{"d_model": 160, "n_kv_head": 2, "d_mlp": 640, "activation": "tanh_gelu", "norm": "layernorm", "attn_scale": 0.125, "bias": "all", "init": "normal", "init_std_o": 0.00443, "init_std_up": 0.0273, "lr": 0.00632, "lr_mult_qkv": 0.7, "beta1": 0.95, "schedule": "wsd", "doc_mask": false}
Each number is 500 + 50 x the weight over the matrix's rms, rounded and kept within 0 to 999. Layers, rows and columns count from 0. Numbers have three digits each.

# up: layer 3 MLP up, 640x160, rms 0.257, rows 55-92, columns 80-159
# down: layer 3 MLP down (transposed), 640x160, rms 0.225, rows 55-92, columns 80-159
up55:509516453491550514534459513539522496460541427593479554460521466508461473455496522560468535556563508511518442476469459541456533466487578496490489546444525528492511493527475516471567482436507521433428570469522492492566532450488495454559503544
down55:468487369451563516457600467484504559490508521599562522465517498436534452482485491497537446567497464499454519548565591524528518507583521461588493504559551566495480567483540560470489445508494449363485538601497442495461511538470512379487600507
up56:498543525622594424499508460354475466498447503476525467423513509533567470581528482587497471446445535496589370408423520568508578416444446522454510492463410453504459504467493566565487609583529494493565502507602477506508506455470504606492514446
down56:493479506391476471534358520545586462470470480481488523565471481527502441496406407501486469574554397482438509449496583543540401549495545541526567482482554472495545447442590475531443491531504459514531547501493424522486567539475449561518606521
up57:533545548500543429479532520499502493549504407546577489471455500502542370525601524518460450498483422414585487468494523497519480488491410502483490580510551475539533538598452485492578366562491498498425473405404559615555517529522544509470504564
down57:495491477485483516463603537518430569483452517527465460499506524510478612561503468503497399506446470487506462560544497527492438490422489439513578533597531462553528531438603482446486585436495427502517546492589468496514447476423519556542397549
up58:456499495475447506544534409473506422481441477490503423516528452549602517497590455429513523526531503449494431469412571399536476547494484521583598507531570601419449488532473589489481539504383475426457434533534561507433550461409432541449485583
down58:441483502438560494516578548470655487461518539518482542482464515463499495497566517531499553592418538559561574476412503451503471440490506525545442583423518422467469437593401477467501437476460641518440446528520477559477434471511549424466405409
up59:507369479491586404417518475499497486403525402491472614466546495443455459552535570515574409477499530491401483532491523542517530592489474541534521527465480532560484483494444456474563504426539533489548520438458431417488531552485400460457496536
down59:503483525508508522538487516553473479503527600481519528482482505506496540429573526447459488501520436548556557643496491517510519489468488457384552510509532536451504519451536490586497482488488467564508543470476546464515458508557538557481513367
up60:516490477438523362620491492510493524519414528489454499529497480480526470437560551464441619579506579522531495454412509471445487526453465607516458438519497502572505513509492517603472568480486490560402461538561515557553405514511480499526508419
down60:499640497484477555489523450420507479471525521515479528520497528477478644506414515516577457559416416507526529516511454555492571470423498452457489408550508624480562466505452550511520492436557462520581447550497468425473531411542481384480451453
up61:592513540491561635499468604466547519514475471486489390555539557453450412513469543563507556471526513475470489483451498468549487449512518509471561494516624510565527472515403579451434471492562415502506433436573545558513562489500475457523506377
down61:415513595566475523542495562496513538615453527524444462564495577531493439616518508504488559537445474485503446536541537572420519461391421552402488524458554496490423485508376508539447493463552479543309439524392470503450487488475478496420376454
up62:623415572468429573488436600509424494370496587544582382536542365540437528448541460485490591431459550451494536548549618494499528525482447380472494564513514447414488386585517442564557457482513665524426447586444523451623585498471483462483416516
down62:488488543489510431485412433451484508528521548494501495509487471457483456508520512499499503528496545420424543552488543481508448450465537426489469497505474493531551584430595486447483510494463389509445526577512445485465544441481461585557495450
up63:473557532479547516467586506560558440491537548471425450574526491477484451495481491515544516511489452413468603455521533478494573436547521479492489501508491490440568476495498479513482371407486559566509552516395489487497556525436475494574451533
down63:465520496449509469426443493424481552476523588448456523558517494523426448427476442424559438544455437530504447563533551482514467578512530502471478537567448502550527476548458524507444602501507488466503482507483478553489487515535558481526540489
up64:543406536425536466485555391563458465475515545543508531492561506546553546630443468399500573476438501573508559463488582459505494491518501401471508489626596415536509506490525488511538445519381479417420505491523519417403501543493547507432511552
down64:615647518480452506559537471580528598532464577387543494477571454549512433548476489457420537451522497431504528521493535474516613505453560527586518574454429442411513507436466573497602498485461531477412497529504437491520599486548565558408489481
up65:528525456514509520475524496484490524519506449513428541516552484470484482584489503427528437496446486526502479533493501486450457562516522528506537419506531461493532426585474412508539499488467407491541450515458560546426548471487507497452501496
down65:464454524585456578515472487495505469421465520531523507423521520478500434487517506473457409472526533475469523451467575446571483436471585454543522463419486484488475398473456477551491581526448427506483521432564606483527526501564472453526469442
up66:485457452392517478496548497480582526463402413434588534550465573551518464477496519568514419517590489476518453525504508480500479420436459470488461479488479480573495475498478507469620515461526529538434516465455481570576445475488422555529464437
down66:475477495462340621452385388522533467442494537535491465460475429475517461531424481521443486548511541490475481467453422546468427512578466527464497530452541549504486550401479477490424433474450469535562507552522559458450536516493520551463519513
up67:513472495477477469501566536531523495433487513577599484486480507550536478557468546521543497488473468567475509399452469509499455481588487535459426397534470582463505519503495610511503535475515466484533480515463529490468456492518456544553454518
down67:483492488516479584437478487467499519518370475457505501440496450495518552495516525541505454529466510502421500505442478518521509473438630484508475416497575676485439489500591476589495583446542507575503455445493477515442435475545525489434536596
up68:407497529474548446499548497528543400559506443438469462467507623437518396491608534455421541522501549387450644579531416522633462581488504571479526458555534454331433426486516618531434403545478553517541378427517494527462507544548511413393472436
down68:526518488514530488469505460510525498497552468553410451512577445548479486473471457522575527488589461394406552550431452585496661460515674524500460346453482595512555447482518599508476437508471410377563521472489391484491471461551564514593516384
up69:499427543486565505467555529460434533589451379480520472426523498566574432523464532498508568575505573464453512502515529487457473492523469429475517437530475481571488397537454507572486423467471549569542522592436342513421436489482527454383494543
down69:505477515377501499614575493493499545438511478532509535458567383484490610490436510513447563534524438509464383361483300578409473479502462568560585429481529554645463381442481468471493571474516400541588404610400385556443593611466539491457443552
up70:508498543510589462478483500458506444518465520468482472538493515474493512557546422583494466475498509563517583438485513438497549560426513516378443471489467544594437486501511499488484378539423519576435478426440453508472401470492592448510457494
down70:528500509450513491468475535552515511445518559582547518412606469437499525454484500523539583412441449428449441471450450534495563522497531560536488442488500492384505528530514517546599538429558516518563490502554585514439548574492492489485569550
up71:487437503490497621526546476479423469454462494491462511504484439576478476538481545568543562581447557469551515388604417498517461525435495497455519412518461512647385531552491477441497472499527543496426512555561426482528467525438456544496466538
down71:535523498507501489487510482469524432418498570395429451463524438489498587397482371424442435514522430524453499444479537496618445545456442433520575491514515555534524426456579534470433459414464489565533510426446477494558539454546516422425555452
up72:438507549467479397651461444578525470468513526689483452542400379500508456521494422509602483465415447543595535479481511463509543521566543536516423553539553391508474484515518497495459425619432474550495550451506428494478498403465505526548510539
down72:513499480531501603481511547505458550454479444469614469515467459472580619485562532496551517568517487474496461505596581548570541483542544582583593517417529477412558433513560513499430486431529501563552594495520502534547552466470569354518436538
up73:434465454484659387402492453502598574669502554486426489449532434461471513536501462501587586543429602533547544480442494357513520516553543504491450525582521440455506513450454517436421449474431576530505452527438482613402422500508416449477597504
down73:511561528533458505473534496501508448532557481586466447577433565479516393528565560510605589482496523380520496459474517569533458559384512470557433526514434439478491487508442522488508519395459442426446463492549522500485509529559622497550442489
up74:538469466577478446573556552505531461543430511485519483637476433503557550491457545480468582531554571502523472459420490430512498528486480534456489494424569504520438452527446564528535489541554419498437491528465468509472609504532538491500547492
down74:577592558496657542475515561542506509521524565498523473422523469565510490472447486515392558561521393546591488566413500501482463548462480502542493528600447477510503601521533396514349510488512525504577495541502582440533445474547519546547520560
up75:506466434495407427551530521489496446512515464475521512538452403417513514490574583460519515616526535467463469501556414497540545469512624512546475567507459439473520412552492485524523474519533468451486568462440534495449458552481495558569456491
down75:440528391510445515545397442515547396452602469482464490480489408495391483505436470549528602420447485511504472485533517444551487580559379446605484484495475552507483494471501476541475536488530474527550444487467544484443550561482480663540500488
up76:513514430428405496490468473581557511489478488565424518486508532495491525520534489469465529495475415521507575537503392495431571521491528463474516525560575548458564517542498529485520514548560453536432456558428499571449495597484485482562513470
down76:537503505450576496557493536536510513465495467458496460581477566483615405504451549486479574523515484480477499503467567503451530482484503608588484461459508495553492564450526494545482530576545522524559512512523529548532556474522475492525452427
up77:538443514529525482474528460463474478461485460484498415513484553390574494528553529554461451502479493462460534457468491450571472463549477476627603467547507516495485447502487556574506490488472550499462408504572459472483530490522451548499440468
down77:436530558465535554498509554502439431481508431528491468471439495431474501564527482470433504460456487478574444412505418473581482504471529448521486576564545447490478493539456538469495494618436485489583516432521494549537567389533514532571587499
up78:460549569505521474613496453523525402466446528484517428543460533537490493408481434526471443462489425585586530425578483572619543430553494423438576319516448412456390434592483529560483554551527478396527520601491565574552457545397547571542601431
down78:482546526572475477640496509536622481525526468505310558473563546498451647523546530423562541546584541596468500535519563509444433437563565508518457471475446571537458466528427444492442510540537489483509499453425486503436483387567556485589458498
up79:558445501396476559434532574498562401497522433476499618503537429576381470521591574619499522463529521517491530411529398450406471436632542566582456516553464491461518423536520441472561434499412478531540474549542432523434505457429494519528485413
down79:522440455528536566438536496504499545512441509459509622484434543419573495555516515523437584578451533481521477519395473464560613457492525449585449475414539576478486567594453546495565610488471595536530499477581523364512610571603467469647382530
up80:507445558482598413519544526455554380394473525532447526585524401469489490584512495553495444564334524616528490436449474534525484468523503400492533519521514505508425537433522438557501503555473491579425499477463515532376611524425483397469510464
down80:545500506598519440455456530660501459620484555491479473466496568543512468474518444512492510559539494543388500494481479512440509462531624447521562422463514590500480497531398601515497450473500504505602555439581501537451571486540430493433564496
up81:449466446567598509374588497541505512605452501536502518525444609442542659563532536540483524563409480523529629480511521426507552449516479521521578485490426357567461518464456507583501466550424452580483504459412523482468527444456633549508504595
down81:574592527445475529526505437412472591465558463596404503523506516500528436523451500582472525485561533504526440555511443546535430629530514524483494543536546508600564569519428559501555490516502493411563467556494562548470488464477500507489575484
up82:486434476550455529467465466530470450499523459557432547529554493464494441455592492483535505434503584448495566497502471521564530550567483545466562413488591489463480530556508537519514511524404636575524503455490567467413503494493459472468540477
down82:501482542609546544519587510495508533451529490449464453521478490461520505475513418527496480514483547524490560503415498602475598492494542508490482622534484400476488582481484433507557572521478475450462555482492500470513589477455514499567462508
up83:497576511473472504509471500476541461510596503440462555451525495475426394459508469529492508494487506518604513471454549529476521495524484497513518532536522514484516460481501481435467485534447457485528497531490495480446475528448490437545575484
down83:426474524473583403456499532381511378455452542536495486545521561475486460431487431424503428526459421563541533430510498535420560529499589438537503441443464527446544543491493513489512516528539541480537526499482528516472471512494442513469546523
up84:567446486455540453472454433417441558585421532552469482415436475629532457564559462581576550459428492538529539490520484490472590420400396502463541504486535519664480557486464477544550419464452533541512488445560446512459530466530495506511529497
down84:491548543511553552489523535593557533445497460485529428518536425604478482598527401414520473523484442421470516448449517501518565508388461522497553609641488567519499420542515532546485432497545459584499573420517607549508485500523552483413440491
up85:504588483481429483481449503623450484536526491413596521530506513569531492444482440500555531442553565430504553513567491528502563470460449511386558504513510453473470405591525468591490367487466609468491510530640459482453507488413455452457545473
down85:545481454491488510589505514390369550505530574592507513465390467470434567563539535537576499507483467532517456524612511523555460472561438484447422519537522648501549460468537462475582385476457412423418520446538546402467568482541455455586499427
up86:494526438455479491483617428520517480466517594534475545553554573456501547543484431501482483433438391496470563546491471447495570544611458528383553527442481564480467512504512480555507497594551498505432527554483589503482529517486537553480543416
down86:511528471556528379488489489542491453516323416461499370503581449524512482461436584434547386500435457465459554492501470539464553570426556551497541476553499520462525492535539520518453428481481472479487528440436494555503489577568544571586472497
up87:483496473561511505474552517494419559514425482520548556370457526472482446537517453500462553434599483474533529523461451491498507498481590459475503525412488434485540491488424482565536503481570452368532531404373397476486439475483484440522558504
down87:493477576446505429438474516499514496480488532487459465546547444605494565486499492546566461521589581486463554504479434547418524501401471511566465568445511500494451510500622501502492592379473572399489447451517543561479470487542544580496325494
up88:536425558406491561553486433490526460473501435452610358535532500547468542444528498476543495559522526467467506506485557521497529525500434489495522427466494536465498470465452569538503470521505553511542533457476453520551532502531541485479470503
down88:455549457538502558522469430537544513599456549479422516462561498498458454450537469486436444451414558456507519456506551514434455503486531467495493521514521498546523534538498535539518587560477477472444563443493473513508425401535508570494530468
up89:435497380415525552566452590544470445467482495574484479467473537537458479465491456545530561539556447463547401485545536464453567450544505456463500587494405427502547490497560503535492555570471484538594545507509455483503508551566497412476493542
down89:560564477581517428573506509509491532479416538448479454442592420502469415493498485569523459434542537479440538548527549462553494499490483505542520433517482488451540504520483518461510450563475413535550488507433486552464457471404511488446518525
up90:428548479485548462535474529484564431512533500456517457550540435550518579378536560482514490488501456558430592475476481517528551466513475387494596559509514530472453537520488551473439479397454541545439515492460495514479494517580481486547508507
down90:503474496520570450480513548389445426497538532530471555469488416470535544465540583492507435490554535508488471480458591478579540514469459416518466540584472439532473500476601505551496540488515632520491628636556477553502452497529460521531534460
up91:480424446426571535578556524543628576414469492491584518514509432523472572493501417461430458381469455534457469488461442573527421544571504521538528427491491533523532438482484533489476477491528472487461506453546474494519489468491435553547491438
down91:509432416555519456442528490551478520526566504477369484458582418461614518525611417451483525525515483415464477487523496445465452448497464547591450520465512531451467529492492440539451492419397496517494479450458498486457527524437476475512440477
up92:467409568511520393497497464473544453541517519432484487499478473422501509529540487525497431416486438523455503461379431511497470473427540461615523483515494494506535439538496526431492561503480552408498458494473471522452500511442523529450500485
down92:516485545463439513475489526576518455543465568469512553468549547487472464479466573483469548510527525469404500574527491529519445519497476575439498506492532516514532510540442523597569492464476461550465456454486529513482485488619498502496518597